config.toml
head_dim = 64
vocab_size = 4096
activation = "swiglu"
norm_eps = 1e-05
positions = "rope"
rope_base = 100000.0
attn_scale = 0.125
bias = "none"
init_std_qkv = 0.0236
init_std_up = 0.0236
init_std_down = 0.0
lr_head = 0.00771
decay_fraction = 1.0
seq_len = 2048
doc_mask = true
Each number is 500 + 50 x the weight over its row's rms, rounded and kept within 0 to 999. Layers, rows and columns count from 0. Numbers have three digits each. The size before them is the row's rms in percent of the matrix's.

# layer 7 attention output (transposed), 384x384, rms 0.108, rows 21-30,85-94,149-157,213-221,276-285,340-349, columns 0-95
093:445653525497507462482462423560426531543464467491468495530565468503511533486483562602457547418511473572455490537501444511546457474611511535487544540550486463441473517500392496366539518495431523524504463473467487427478555529402467497473500462555538495588460585482469514598511594448511433464
101:556511540403465490409395477451536495552492465545567437579509535527470540506466583551446496497440552615450620485503459511476509506463492444513430590420578542457411483495475514505429462474540522451465509574498523410572496523418502487480482475459424534558505473530424401475410505477467506424
089:481431544514495530541547577433411386446524507482478510598450475512483526532521484465488456491540517493449465441496475578543463410433473507450450436504530517519472553569578455545490495511545513569553490433508459438575439612617524399518514513463449465451448533438526479484462464531492503502
098:532608577458503532485438461419502522575473490461488434534520416550467504552523420426490547539492476433452475464507475576478546540557565431485591433424541529466469459445532434596475556486419500480477524596479495599566543565558480559479428466588492425487483425497553516601507446479426500440
095:525565529542563460373516406497536531509515418459552469471542473511636484491529407583470438573492488426517613535502560520508616505515532563548492496392491519488515467484591469574461415550469486559513457549555560508501349554533503527407540438522493562532458567459520574446503491518519492508
100:496557448511490513465517374516524561468441422588433487498396371474455440471459595472537521563567506520544554523585529432519501533430441533445561475530550411461459512464439475453454495514594588425488454559590495541486549412538503555516477511501530462588477487473472465573505525500412554451
095:472556536506563518497595491462509537438483419584489421546467475564537538535522424415470544461434435404426452510524445495434585497404463541514497541443555533429492508512405513352535525504479432472433533481501492507319468544557492574549510504545531489533467476519459508487578440421525434498
089:496487474472546482536456446537545447407548417462502515575489533436572512488450503542539422399437581549545536520521467472503558419481486406536431447594404469515485559442489516420478540442520496472489475563543541478566499414509535472502566482494483470539545527541512525527461459460621423510
093:580462536511459507569552534553543454487514524490563545487547529511383487543488481523522511511497460459533509512521459449457527525463507503473396461517415516477505512460508496434412580428555523549479528510472570555582521476518465433476464524579493451488466496539514505492447498516442555435
093:543476538634457527473595471573552586494441452415493443518533504490530555500532516488485483434473544480490555521547533472525554502512521596496467376532498492515436460564573484478559507491489518505532412396466450429546567420477512512495546474485535549415448527515628562513532505540483496540
097:550471465412552472564492460465495500443497477497471483502419493453446464409535491515465547540550595526498482563471417436442530457562449475515471662457553533547475492519580524400465483481530475552537529536543581412547511550458467401554524482526447584435420519634529489425503541462487508513
093:596493544489492469547577544517534485541500558457524574581476411410586472550541561455536516468493510494509466507520478498462611479497552508415592530576441482572426471480455502449529499554510439497551487485455536516561504465517614481506564471492567454455473544592543506411543564531419547544
088:531513567450495445445529500474509403519408611434533558517463466550428448487598564504622507502499535506523574487481590557407500643544521520525552467434467520594503536558449552542477447488479526456460511571552495496459471523485500503445558505457577600420510355497536568511596408459462540390
096:479473408482491602497508468521562517488594536486514477383446497477491415557452508547433491494408531489483515464510544504545536466445538479461497546516465494500509404536517451431594491504523521470557451528482511483450499524515457453553488464484522550538463587529381480492460552508490507498
094:529498527482534502465489529484504566493616491435432448490551547534514437512546496514459475490542522606494495475452561416467497595449490460413448564566519582382539549493388455531508514459548502517507502532481495545435528534482496525478478497484523505428473499594488389491481433473556571490
088:533526448551452502546520510546394448365553586514463549452498512504426430430485454548516506403480541477509388454464582452396609439566535430571434462505554490508542481568493555476425507517449487430517479502554482485500465501456472478483551472456493472490507509533460518579565527566556501466
095:493505548480448560523450442533484586500575534554471595542452534452395423476443539396478482515494472570555475558480554506419493566511501464544547445537586418473498456500561526551425520560454511489483509512389581552515528458473470567480463505535604568527499513489442508533575535550471409527
100:477456464498550532520493525491435515526509577490527422497475579529467518540514488455555528480500507508432444546448537625584462483440563587430610502459571461483547516519474490573497481530424500445612462541500512525448526499557517523554474506466540513487561494482484479459561505473372500422
097:413513484470526535399448449432548514408444488536527461530500430522499551496638517459427450454471541465550532485502477436558549512523466455437470411563417493558472522464531551493438477498563502501510520485525526479470442448477515591450505517497508546528600500504476522506500548490507488583
089:518519542431554456527552470422602552449543587574572444510587491519497471593481480521485558429528495475483509475469584483406572458487528594473508532499554481454581484422509571453453416505608457443489389576539588550569459483524436543545549483553416522507508529497499551492437595526527570492
112:516504479505487497450549556535465429513464419496396601523515505534485436450499424394474495594498471475403475465512518498535416535435407488487496444509473466478523597502493621483487666548501449602582421579494427543549358460486455460448498490580525460460485484477506510532467435508538567518
116:553416485512575554510569459520581451504539544425437462535497430529493450550575594547473473525530511454536537437500447474517576536504504537527561521572405580471384537534451417413521544521550415459562448504526606615536508550481470536449545301456604493452547522542483462545567503453475531519
114:414489555454506496503563384533520628528575526533544496498363554558612512397510458473515544536535543487509492449512591536449485582477579531466434608562504431593533490533401523410543609408505532643431451560491491467432545463580517467511490564489500513502521467427525507481521449503474445525
107:568492456549378530567488524532475455495531390553454414509459492524549399481534534427468458530484467475551387512522525406501434572472485443467482505490482575486446511437339468389532491458478562471513479500521459452482446503495534507446540564499575498507462507437514573465510444499569467473
115:484458472492483539512530507572473486526451446561460419502433463500493521518514474468503518536387506461565441519516553537548484502421492449553488543527448527477491475438464528519425413435520575583460458520555484529489492504557534498410494567546477516484451389514515525435460552525555537519
114:509501456438483552589506587545476527475485449503521382470464518537543481538602453439545464501482472470487580556458539462614501472556477529552509482430483413527494409479478486475462611469519515403573469521534578436436545518566445499553438518458444421489571457514526512513468385408528521438
116:539564548454488500528483559498480494477474442490582508498425520504491517555472552610483509514463465522583375486518503507541435540463545512541513501550547498496390555541554546490422480553519490470465450444519490430453514500473455391505472489469351403387456487576487461635465471527449530555
105:543554612573437505425488513538439522491495558521474482498474526611434556487574456491492480574496516547501476460557564517552332523586606541477550543471493504525478517571546539477502655444583456632524532424550527420422504446622449462425412498502564488466436466442528499515511561530539538435
105:521527506459515451433514506553534412443576447503435518469527424498492460497582432444558519419436592396538416459548561480503481452548544500521455452502483471454556489551469562454409540550504421511515524509563508492480534542468486576518506555498484479506514424458479516440542501503425529510
092:508477534473520500434530465526488410531497418544520595479499529433515570581469529512569440469465597488447455515389432541516500466555507587422466553494435592569455506484441544520501540558538384507461396454504479501530389468494405474488489478469464559496523546499481413548598452481470502516
092:457460602414568508445622567537465496493634503446514537526536495539486521634454489469497476482456516518471441556518469506482521488505501510571446485563496589536452474560567547485522486594553489407460540380595570530404485564636531448421484457414449485467495526531568451523499489520539541555
107:519527535425554490323524463432403491457402503590446549605481476432547462530460421410489500449509482529452497568426546455496523500475619487588524471612556470536563466518455483370471578470493498440443427486570505516507455530624540573458450508513454449464464470479548493530550417472503483405
103:445483559505511447452422416478466470447522491541440627530371544508407512487478516484524556464476502445555563563447492447579489446494526499474459517547465507507496517577553619401547385545646519459523513487401467492492568575563452487363509556500552491459551540533471618523515600491441460548
091:499463604494613408552460556534498494466380420392483458589527515543571447494503504472517502481507447588404492475529484511499497538553607513457604599550397473544568490543480515549414444485472521467420447618522386502454628528566433547513493559570518632548459498545513516507476488502489458469
107:464540435536458539541463535496515515467579564520504605478554659609568500466458575507559429439506595500513453541554450514588502380548415421523482521524491533430523523463552470530553512480473499523509485494514552514485510496505523547520484571433441513442511561614427447545474467490504431393
094:536493468482481482447604543466556560475525561405500446549612419479549532466434541502519496534508529492600415595494509476481531509514549507444462518469461504486489472554407447572408501470479468497476504483473426391539499503366401587498388446478515579417515492444555530503462441517473540608
099:542544497581500580427511550445540480625421560549527575469501551554518469542536556516533582505564495520470451468525537493535485621553572471540567435455591501590438426479516504378515520468435590424545497461536507534475576566557388506547511389525542545647517423575563515497503542617447592467
114:508543465527539501502495421479527483419572426569463598535502446531493482503547534491595538520528505574587459534483545439474489425509450512482469415500471536540478416542441476432478487551491457462469598508539511465422393453677514576413511445478617472499499486478497530504490520571409537564
092:515471494570519549451443439531534448418414603529538483510481489472541456449472509523476415543454555546473489544548452529461472476502487429452550468448610439483483428491478522572440556507507438478523601473533514506503527576450492620518437534512490522511417476500608534478505469506520472538
094:456530554516400573441455432502487532425547483534522451436467526525475476393492458578565528547490441529506580472411477487481538374444558460538446552541417552505513441517432511386613459480532568437439608522529661441451562513520445473516463511451537523529497467514450515475432534422503569574
094:501465414492535616466527529539473477491495571506500447515519451522534465415456437567475482468567424446582523515486510561552512502561484432433468539516465460495492545482605417485588550472467513487536461467469499430418505517499438446463498566522512412505467597467492518513467534510483532521
091:469562432483466464515403434530535422647442434522538451592435502465475511525518510559596502435503500510444505543617528506474502489495512534489467432499511532449477412489546495518506519418524573532488575598516400570442441506446489481427545392448538606536465427489487547473529480597494526407
091:479500468507553444475638484497507525506493486463403508470513524533566528538556470559538482512471585562458468477514493488505449509506566524515547522520563462546494498411498424445442509408559447479392386517499555449374505561460383400582444556506479476519519532465533527478504444473549579524
097:532473489554428453560479445522545515554476591533538540472517431423461450563498491460485455443537507441507448487487485492473580474610552526459417464391548467536444501506449507425466450399539550536613604556508445388438524531455591445429544492480469444521483513429531449489518492496454485435
097:578418456516523488455476439505514416417446527495550483490496386538401557519530354517416506525519485507514473473567480420426487383440534462473534465474478535440509522486539562571500506546478471471519483501509529532511532544490532417486564451567443490427507489456470492491511554520516488550
097:496560529467409486518486451449503494480521336514500521433486520469499445550526473526483581548523556569462574546455560514571526523469540503510494484544451536457385467399542490577491489492530536470559576438580523577434551515490526513544522533481400500505489517518513638488498490512483482599
097:524558502518453445557533506504484526490527539564469500450640582610583402480550518440430481484534505520475448464495569433475577482454451498525444424518538449457464597532506467413494484559456450573524499426522519548460449573439557527403515508497518496498569448494454652487519500510509510478
085:490558403635437526463411554407530413477440496487617513494491478482472592483529489519533504452431490626407441578517529516479496479519578488487583549470590579520568470419511529529486472452564646437448564455527530543557452522492578531505442504463604551472466491557587414545530515496491484520
107:502562514511557488591466512425508541496541572429572546529469513510481454508550506495526400446493567498608476450495439391629490502486496398498531442366498483466489497527551481491453488484533527464472517548450525526481478455530550399583581470479445532584498410534477433496507499563596479532
105:497485639502582500386530651508478435470528523517426510416487504442502537511498476504566462498488515492568478409483439496497430497513506522441558430466501456536536513461534536533579523586501421517555463548550541531547454480569531460399564461555445481445562461517441509480656365523484544435
109:446524550427540433552543600427454492502411450471526533496535462483515550521559519419421532470502532461554416445475413523523573551520537497472448438444441454521448548523435425461545565571575399451433555482524584582445517450509492524372534460420554480444549558469484428504479546556581556480
101:478483540514461487541451452575383611458554503534609491546511569506521534476492438513535469500514521539483409532494540552496514615540547547559501501554446542574577410499420529499530496548450460469456432642533495471464473429594545500491366452543437421489500562538520505560566439531523462505
107:542517607537480549452446497466515582478514487495447542606462528547487493444525501495478501562526414573524554543443481427510456496487480524472516542457401495488521486509435525530579441531543533481469548544524484445519512485531512544421531578479591568441446583476481529482480556516527430491
093:575462513581567470484480569522576463498483399426467460559357525575530453537526521526619579441423571505439454520508402564505482474532503569454453455602429483509444451568470405480502430490448453449489523519457507501529481489473560523524496469470509530512484475544494503505519501454474540489
100:472454483488463494548519589510564454447475447397466471553600671616522476458492468493571513544540521456529572510463510585532604507457526456526446515479435518500519491481485398520542604486462500507545490482491534578506586449494496450494473589468453486452478539537469498464517421472549548490
094:416593437470528454517489478529420536488618524514444436513598477358523497539487497526467484483416466520519534532508502494465449442429516513497448460532620539483417547597430550458411413503504502503540360434473521453515476500537448501459485550497619423518483514484492469562429479466540576571
100:635477581543518545491507490515505574450477599556510478557419512546506545463517480506515561489536498520482466481453542500550455564504557462494535501365544433585487465461593535516436506471530433473495525484504491435438518532552421493534518594517558495540530443574471484555485577513525483531
105:584570547503499501482516466497475473500537472604433513530484515445495500555520543514569525547482546406538445509452486488519457451533478587498513415493527487545505416502511461568452451528505380484549594522523556558487482417707488494578460432517551514547425417498480513496596453463505483519
# layer 7 attention value, 64x384, rms 0.164, rows 21-30, columns 0-95
100:497474499572444516516467580444567460475501554536523445469470466346586465550508533507527496459492464496624535464452436411415454462507519540518492597531502480580555549394537451438541493449368529494546477477553568528479428440520630405538525498511482513409476431456467533462524524487489492521
102:450609500481494544606528542539381610479474468509475545531488463390528534529456460476571588517510368487515411507412413489512507474560468428528487507496489469487497492402470462489497577449525476466497532487463412512492551513460533469572428603509591477451543531523546520572540553480565503525
099:414535498508416485466494567441520446531414542426411502533488515463501544420551458490461499413445477572401574486446409512463547455525576466564540531545528449520451438457475506529446464507413445375430494448492518533465496460455516602485509416594477536560544507492487529412462418524551494479
097:521507464549580495488590515512513513508550557484494548557449560521459547477475527522498555527492486560524615556456539493448476474467562433504512480538524438631407562475442572505467533472524583550482490424513525529479543569438398499443500532461604542536562589582577520493512517483501479505
097:461481543498416475580456451475586391506495517504417526529513486533463552513477510506473502469467500463513449525481511477520430512466497511371452514501524409576474555527496481477523518498473450404594652543472467460520564519336443461458390407511527473518456547503502412456504537560528486496
102:470435398477418531503440560468539480548535465392488556484515570530516547511467391541487479550545461458517424528494412455479491489476481493483440522434421509478445476472609424527524471580500468511486524498488516458640459532510543470537606657546455503475560530528483491428528443440538515445
097:487519577480417451567529508545436456504594471542444541430476367517516458667514579564441456556463489429601676493453470589498550591524540485507574453596489528587470486500613499502505481487474493540508460489425529483502457526408484578495533459501514522465465513475460499426507442459474552519
098:556485443414537506578470471419533628451491522437434528484456610565467428527436477437490480485416509547506506488497509377438549533470486566476403538496575454460516576562564519487460469501418481506454495517456473540514525549481495519480490490595484580492565418529418552514534491489508531484
102:464448490621489524458445464479463499464461453554512433523521484448462529483563472463535537545441546486487497505447485565463487540495501599548504481501478439548494480511541495563569412496459476422497523541470543506490451476554483529546468511438537511506501456565471556498561522429511435571
097:403488531451562466488450546495486497531498570491524430486454534526553482568493585426548407557526500559454494499452449484533452473604465502418600443533521471412602477552385479494467452554479547583491506591507498492564637536484537470452636583465512438487536605497460515490559513503537508486